Each number is 500 + 50 x the weight over its row's rms, rounded and kept within 0 to 999. Layers, rows and columns count from 0. Numbers have three digits each. The size before them is the row's rms in percent of the matrix's.

# layer 2 attention value, 160x160, rms 0.0694, rows 49-62, columns 0-159
124:515554435443615561486530426483515473542568488548492507522431497502479551537497547546529546590481501525507457454486472440533480523542436531490487527457527475511465512538497589520568488409396499489499603448569558503469522516494526554458516420533376474534541412515387482569482539426563568536600549458503607547502544545530539512564571463516491555524485535584555562495416498443455515573440553478518457512598521540437460520422482514464517607529508429439493487454417401490428528573573518
114:459469508466497537440441537492464321419508382474518493522525562516497522450471576451530444530392603501513490581495551553518497362490448486487499496531497484454413542488497466506438511464424520525544505430489417535464569547522559436486584583533483596482495544445499505494513426488491545549493479493395510590585455489534564543427460485547509495485484460444472474480499533478535555437441487568639453560427440491529537437457471457524502547493535436422585467514553442529594497514499500
117:537448407503466553603503578549453385446426473569516491481533470491447431459455524428494534480436563454376526528501538596480500458468494394598505487541520435491487538428492443590565411529550529507510465588546526481484628552514466459472448483433461506489563515536468536536576538446427478515527474498498521553513417576569546457487424450504549522516441528633500411439513476484514441565532471455510439520513534565506461492561500431548555537479492523535475523525434569413519464527479581
119:519571510481522487447479526447554500538530516532540484551622505480535524610398492492415458546449481507608564494482517513455573476476548505592593370511477537541476510534500428533527461482458414472490513540509494472581560495552502447543525584540504536494433603386551475466504526377506473465434471435572468392562471400531513471553425491545475459444581512518516536530545526502485419519539528420463474489529512502433516633564459492511491497532556465506406525466448516556413500535432492
121:495523528541440437480516499509485509544523467494453467537480460422417473472449399523398484574522533495507437500498601437520467524524401507489487395564517426536488534570475466439379480588510514540478534468524547574674558493521535488612496461455481368469429503529554440471442441520529557582519552476510461510525564546463483459464441438397481510480384476532473489544405519515535515492586508463496396490579442445555454521559462505523501501505516564481480508400487512513530454549511466
114:481466530427467504493493568548522409534499501444497511385413451604536543509429506369461458445537466483422560479532501332525505490419475495527439514483480529557487462535512472547475498405520548608449420494499553516492601452544526519501523495493436430487536511560491484504567567442486501419384616467512459462492520496504556513580503505524562512491540447408444477487447552541497502509477433438613488472539459426519429542571554458479494521521530416542464471545390460461517502445533470
121:493494473527547540480489478518546583440457438466566487572508520515412559474505518475438488540489448464427444425482580406571503593511471447492525473510456439486547530508400381491429436506446526464535525517540464547500430480356444520401501504525545553565473514568510487498527492496530407494524479436510419495495567462547476446477584634545488575518518465484544516497567546556439464437457445395528474433528413514511562422556496592525506481494495452543479416564552547476474426503606520
122:544432576442552535450513425520489418504497490481477459523422517477518581433571529581415415523599520504562507516434479585467465516448539515511514561479465385472545513491530527589496573493526537481541438565445540588398540412528595455541417479559468485517540495457487479485552484543538490457511463487480460484483595479532441590511455486440490463464574537502577466571478443442542489376558494435409474488427537569565406498512473477452565424480558444512464496447546480452395479485540515
121:470479541491512395517470474563550488432467464548510524489604594461522483535413421479546567574537536461542474510552470442495504486522565465577499527582509451497483500527496491465574490544537493479538551415472511515515447452484523442468397503561436434507484603574497530426538537448506544427493568541447408500380452505520458498519484404551426438532420456537586467573502505508538567475406560417578417461445405536448527540459533501428594510492454428477491494575460415469530487476432516
122:546498421419459509427551446452473484419515475547560528429503543492502446500459525431417541581414495554489490511553564491554534511506489385608491391523499407501556543476494452568515561587489537518490503500389491543445470491487518500481549439419456491492561602409521473491508568551516583586505553585496471501599534474432558493487481544533367483486583491465480559497515492538489435542551520524484481441474532507570495525406594459474484425509544505506559524574480532484457567454605441
121:404527521532458447471477517559675407564449459452477556402431497441565544455489476450448530573504485481442471476450450589450424442389436542571454555459474532388502579518450482564514501555513502463487593427511487486465570529498452549472574485514610523495505583490383458433500561559487517536481487512496496515482438498537520484522547530460479552478576499533457604503566460521575528498588573500516517498434530494395463472573457538483521507425435538513546465463508478503436491542473491
117:526524515530498545435560531566437541500529409392519576659531495497519538498432496475542423509521480511400493481519496507476429561462579555534453404510449470531541495414488501499579602495531512591582540507470522583499547524473524430516464523516494486474461358515386482492504563538532515458491490385492451536456412574493586431497495514555483533469443484519533508556479498536455503510473562595522470427494515413415455446544447465476521446552463447452527497414481562470479552409511578
119:454422578486429489413461491480547524440438581445531479465509538495496559498541490491448414644429491487480542497444451420510547507531504409462549567531488518493413541478539485460572483427501585452462510527469498541438481489506457465513391450496457382527442316457463471506401461534515480504520467368486546500546434497604443419449450543550491473517528501493365511439476455582519464481490537465489520453436533477502499514494497490545498522518399452526466559540503534554524458570499515
123:477530522405579530478471522501522494433584530460445501555531525457476538401495484485423419438454397533501489439560538548558521535534498558523486568420497506458493488544507537391513442519494401488493511428402424556548563540497415514493476503459484539528527540473548551534531487522424465415479371501562517571486536529487427460542393461538548528477561596484497458466437508468568469615497486467477612479437428519475450580449576462427556537465534507546558517537532414534478513440552576
# layer 2 attention output (transposed), 320x160, rms 0.0395, rows 81-94,113-125, columns 0-159
121:427462487458414515537478520506540563552495488486405535436440539512474494477544501601498497485505512473517497600392483421384477488488497426473457463583539419609451501413576582531446479505445481512524546481537451422608519474486516535494497445571486507559461383522584562696478458487474479485519441527502489500422482485578578466525480456475480480550572430522496575548527550477481541503480491509421518480495449517473534556515470533559410613515483437510507555470535545406513538510470512
107:515470510579559502528527534445605434564440543519477508547393504523514567590456582468531499535484586537533467537522550549491523441502402477511567621433510541599366474469550451480507603568475463486407516491516484581522461469482515453514500551499479570488465503555426436471530503466511421554488458491462478484357565503536530478512412521546536459509415553470469433473425508509520549550579451481545476449590482447447530479501578589548488496532497566408416497505478446517474432489442494
112:552533525499535490366498563367456468491557575537465440488432565494433528512468478523431515524499548517491450514504495508498487558556487509507431545588520430551487427564409385443547477614531558465432454502542459544470647441474484555474493501503566492489480490541565480535528541551417517487535479491444505505583549469451565504488498442529464484431497483544376509492476388461500537399540516528509538486505570440511500474434599491494490474460478596474502529475540451432522574442513363
125:539467541410518524460540440434434543492560525510358515511516490552391463399557478498586478493445451523507478434494600514499527603457516604523484497550468565501513435522557506629533545506494445435486449406443506539465503475497471538520394660540541454435407504438473477432551506470559509490496507516549507485521530446498502526575519524492476514467466491558460517545486480452426527547481438482451404512550485632446530457436549411502485513502406589503500535463495556496421508490493541
112:548495508510484443534544495513472565483531438528490476456460485518562609557526520456457451420527478493522497465543509485502495489570596450375477516479549453541514529498504445415489580509475461620476408454504508455572402468471542435561468515516479511475528506379549549412612511550581445480584611565532566556501452599467545491512483415475548479445530550526467578467536444446449405480474532515612537565502552479455565503446525555518529490486411514430469588429514502471507584484535487
115:566464523470505505505497457503470504503470511490503460489496481531455460524462475385428503424546453482482509463517539450535410532496487465564441565554431443486514522495622524459418443477426452469544435475552541545485405473400513460515408591527460532473496414530519570465578564547447467526406453525493397583577538448471501540533539464550492366449553469519432561453518534459490517425451498561513505416485560569454526464346470453506529473482543572545435452527517406538456510515563432
118:497565432579420536636485516527513573435569455584475451410636411485524510431563464413358460513486536485474570514486496592421468576530518497517548457506451561486546441496500509412534413404562541469483455523423534510447472523574531428527496504447510540555496461508437581510496487524542463539472480520430506461482511555482512372466462506529467508427500493563558512500498461508435507500484465530468514512515611471429450585526458535522521491510481520575503473412440585532501466452431465
120:435418439498551423459590479520494579597574463471497464515447581543592470537461470471505589501464574498502550495425437514540488537478515399549558480428502532468398557578546444488490513490506425495515450552477481489515507521498467565511574546461547415487492457551447452469512475441440392460448541460524509492497450519567580474547526569509618490552603419474523585536412475517555510558519384518416459574552504461510417502509553416486488505450481481551555569510434540478421486458505464
124:527405491508486537534515437458435541554457503466496463507466512469480513529536529562543500441529453513497512445519592436507584544614565466433422446510427559557482516482446517566499472532487439454504484557547516518436536481571509492605560492537491468565424537456512586544558453462468574633450446543510466486537504501449404520453534444473450532539457597613533532517467464545465552598446531527558506542521505525534516525435596528482525572534495505376453492588375430461499500525384531
107:534379416503483562407494486446574426457491478493574492459548478497533456441520503534520460531513541463529499499477546565492484483591537510480445515543507432568547555462454482451473513502507518559493527528422511468430471526540490428382454555486522539555458604459467586550505527450517544603450534480489537456469557472460607472480480485478441454558537496630498487483394448637431498526540453511513517522547488530439463470404527441381533537392427483518632420430510518509519499480513471
124:493536551541601558472522456482576558465457543441531430509453502478599583434502417529510511503530509439596549571526493519477500541486454460583547511579507485471559401533414511479405507466548532477521496520522557532461438425452547453498419495506499520550471477507552440511497484496489461530406523579432418508397529444405523501537523532511550672500539407494474550541472575462428605466534506542394401621473528503534506521464516466535475511455467436567511447541541539543492486454481513
120:524599420533539485433461519540458479577586433437521409458461498568457514544524495467428507557561439522453534521488549568562415417560530493521481458490561378587429494536503616532604472508521456493483468491445515533509403515536564559548525392516473474461573430539498517522504560519571496531544509515475549448463507593481464499490368513451548449584490571597488501495549530452471518432478499585470501484478505467493503498447505491422521527507495409530513508442478564479423498456494345
109:498474484470493470519493482489521546498545471562395485449598502508535501595495383438473514446497545496595425474500535401555485517439474499419543588508487475464453592490557481463509454489557628433522474541538573487588492531589513415529466529421491449502510477444496424520467495560544433464525362498493457460519509511634501554437498515466554439494496491452509471528565588504506522515556479527399405507489525518525529520602537489469415513533559560390452518539513475484376503521439544
123:556528509505398503535509579479543563540454495587468417448519520436527523489498491584496459501469473522507487508496591537500482614493555472375602525500520454447534527519382509506519497473512529498532502439491534444525500521501426533516586451452451506513459488583447644568531534469433537538483520570385462548474515509401545509455484535535491543524561555467591532462509549358480537465451572475549563515502521504425532405577507461513518499540432392412546595439517546506545510476564519
122:568547454572544449430536491527503506480515477457604460579549479499473585506490508368485545522492511522435495419581537587556524559539525588513519514431453544413560511574443469437484540485549510455478469485497501556410474520550523532511487607404571458433544561477427456341561566513536560544479522490505505484576517496421459557453512568496514520469433591498468427446489482542535454460517498470549464485472584463532521460481542507430611397442484527506496476579470422584471472483538504
116:461507439435483474466437445546397576439562444542585482477606476508491454418537414558458479467493447467480588462458471448510465561510575556481442384570487441454578484511444519505457488405525440514539448511511471366510543533496429498470476432458499416544510485423564507487464497482492543471550427455491558496574422496507442565461625512456487524503555461530570577512548469493501483432444520538428515488501496537533486530488478442410508513420467453637505519533488507412509613489550507
112:428516478482516513601537488590573637461467469468560561513546546533532471474491517458485410423492460516515586508524505531486530478374487504520566522446416546521486551464518638544440523382498463543588543424404501474532370535473463485481474519512459537498435495429479493467490506470597497565449514516541461458445485498536379538534523576469523508478538480467578488494531544519483473626388474498496413487498464528466574497571449536489452536517494447494505506556475529531506498599487619
118:480508425576508473525473511546571540500501511553677485433473468433545535595490532575430516506569564512457500520494512499537469398479482433485479494447519486484448509494454480384449455516530509489477530548584451495534523478512514458435555426514431537585551487523465485523445499555350501526554422472430459562499444541527510464399529498471540478492511502485481513462470515601622451499492540523530549472442473379542487446542507595493495512464541443493598355565501411492566480449467511
111:489476515506492529509463531437513392550470449442545457590555552451381461413506514524544591586463569492463557554509531455500493485462466538638505515513482475430445464438498524582466460474532500409544590522499432553458555474525470523465514492466512468499513494566431547565460457475412601537410377473479496446555610450543432524535491569560460521544424406470550459466484528551541611506493459454474514452547480565494444435549490439456489528509580452552552491584503485494485410494459498
118:478590561555538507521432480503448555475537535577467584510506491469444508467505534588579481591441511551541469498495444528459586486546515514456468466444568595425451495502440397511626567520621501562447568493392473444479618466553484535482524466489519478548490558481497414518447478518573489475577473529508584438452416527552444451458469498462491640513431472474586463525511477505478470551556412495485457558525498450573428495609508475474489529500417452483527548455517542524550541507475536
111:534482437471572474361543477463465414606462591442506577583439586496505451551472527603635493477539498561568414482485541442594543445524488480516561510530524449511463552543468508561444615529445428536528486541565462504543480445432447556452530478567471447441441537501507430420514500498485511479541504475532536516538472488499451565506608470514538488516563495484444513457479586495540505527487529471553511449474418540552508418480502421434486491427491547438517585555559459456550512576579551
116:520564472562513622520431538467477391392469545561494513552562489479424560480586486456477517473511502446462437489506487497439538433514446581517502549542545537464572474442514613476509509460469565550522509509509483482508552505451497513512452452528492563486508479413545515567495541582522611510556466531461505496499546502461366481449462458539429489452438529548484426482590609449428479432473553468523525430453492554491578485525385599505468490551487618433445450462588438459534522572456526
116:473562503511490410439506596528554463459530525469508541486555483541468435432541462502473465538521500478456479541510466552418470463505468545543595549447570485443516546466534522441476525457471538553468514512484456423527474512468423509393425534477515605388575472554481433460486497538546496388543598469436534519495480461573598477476492548502573531438553447421425502452548550473536457442523463464420527470504473457503416442562441419559490418491506524540541534438631586515556535470632456
109:453651583484565399612522503590434553559521494506465485529472561459516571560506526506475573462475556518457545579571468419541465533465489503488505479475476530458523420555525497595588472496448480493442505524535495496541474508489469540578568422521445460402515492529534448507550490499413454373513468518505516544509451523504374514535505516514534475501428520374521499512543551428564549454510520471465469489511535439544552534574436511602502477573626467469389562536454478481485551535496548
120:526434447410450439490460560456421441545522512574498530527588502553420383522526543468481492474460491497451566470492523458462498501499550501380492436438425513545529531447581514480553423517427430550413535457523445480564566529502485540542571554505415509492539496492407524478467513509470599451555458419564534466605524547567513513488463490488472385484522577502583457501512467512553449557491523486628587434579513459491443494504524560519558476531482595425512565483423487468563474562524430
117:493383603472437506514530483454534542450369508569433576510592440437527532498451508576532518493502571495501533503523427431476504552415526474493469532520527552478565492475475397485424486516477565568538595465499502438488581562477472522440490576506577529528468560488569481500496509473452456494476518490515467597512497435473490525508637420534423440425512499458521482543519426472549479520465465323500503480593479575501535468598491544582491503511489545526511494463526402516542459433542587
106:432573549490503563521479536505488508441510538453589507558326521477494479446504564562534568562528439427444531557485514630484531534471492500580455481408476560585523456521462532499501553488423391593462494468445410498449485479409475524524563486629527544492496541539525592485547527382475560481464558521491494522468531492402481447535474482518475540488496459535515509463412446508480461476482554491591576499558453471480486518420481553519534508503472454574517515479440499514658538523566464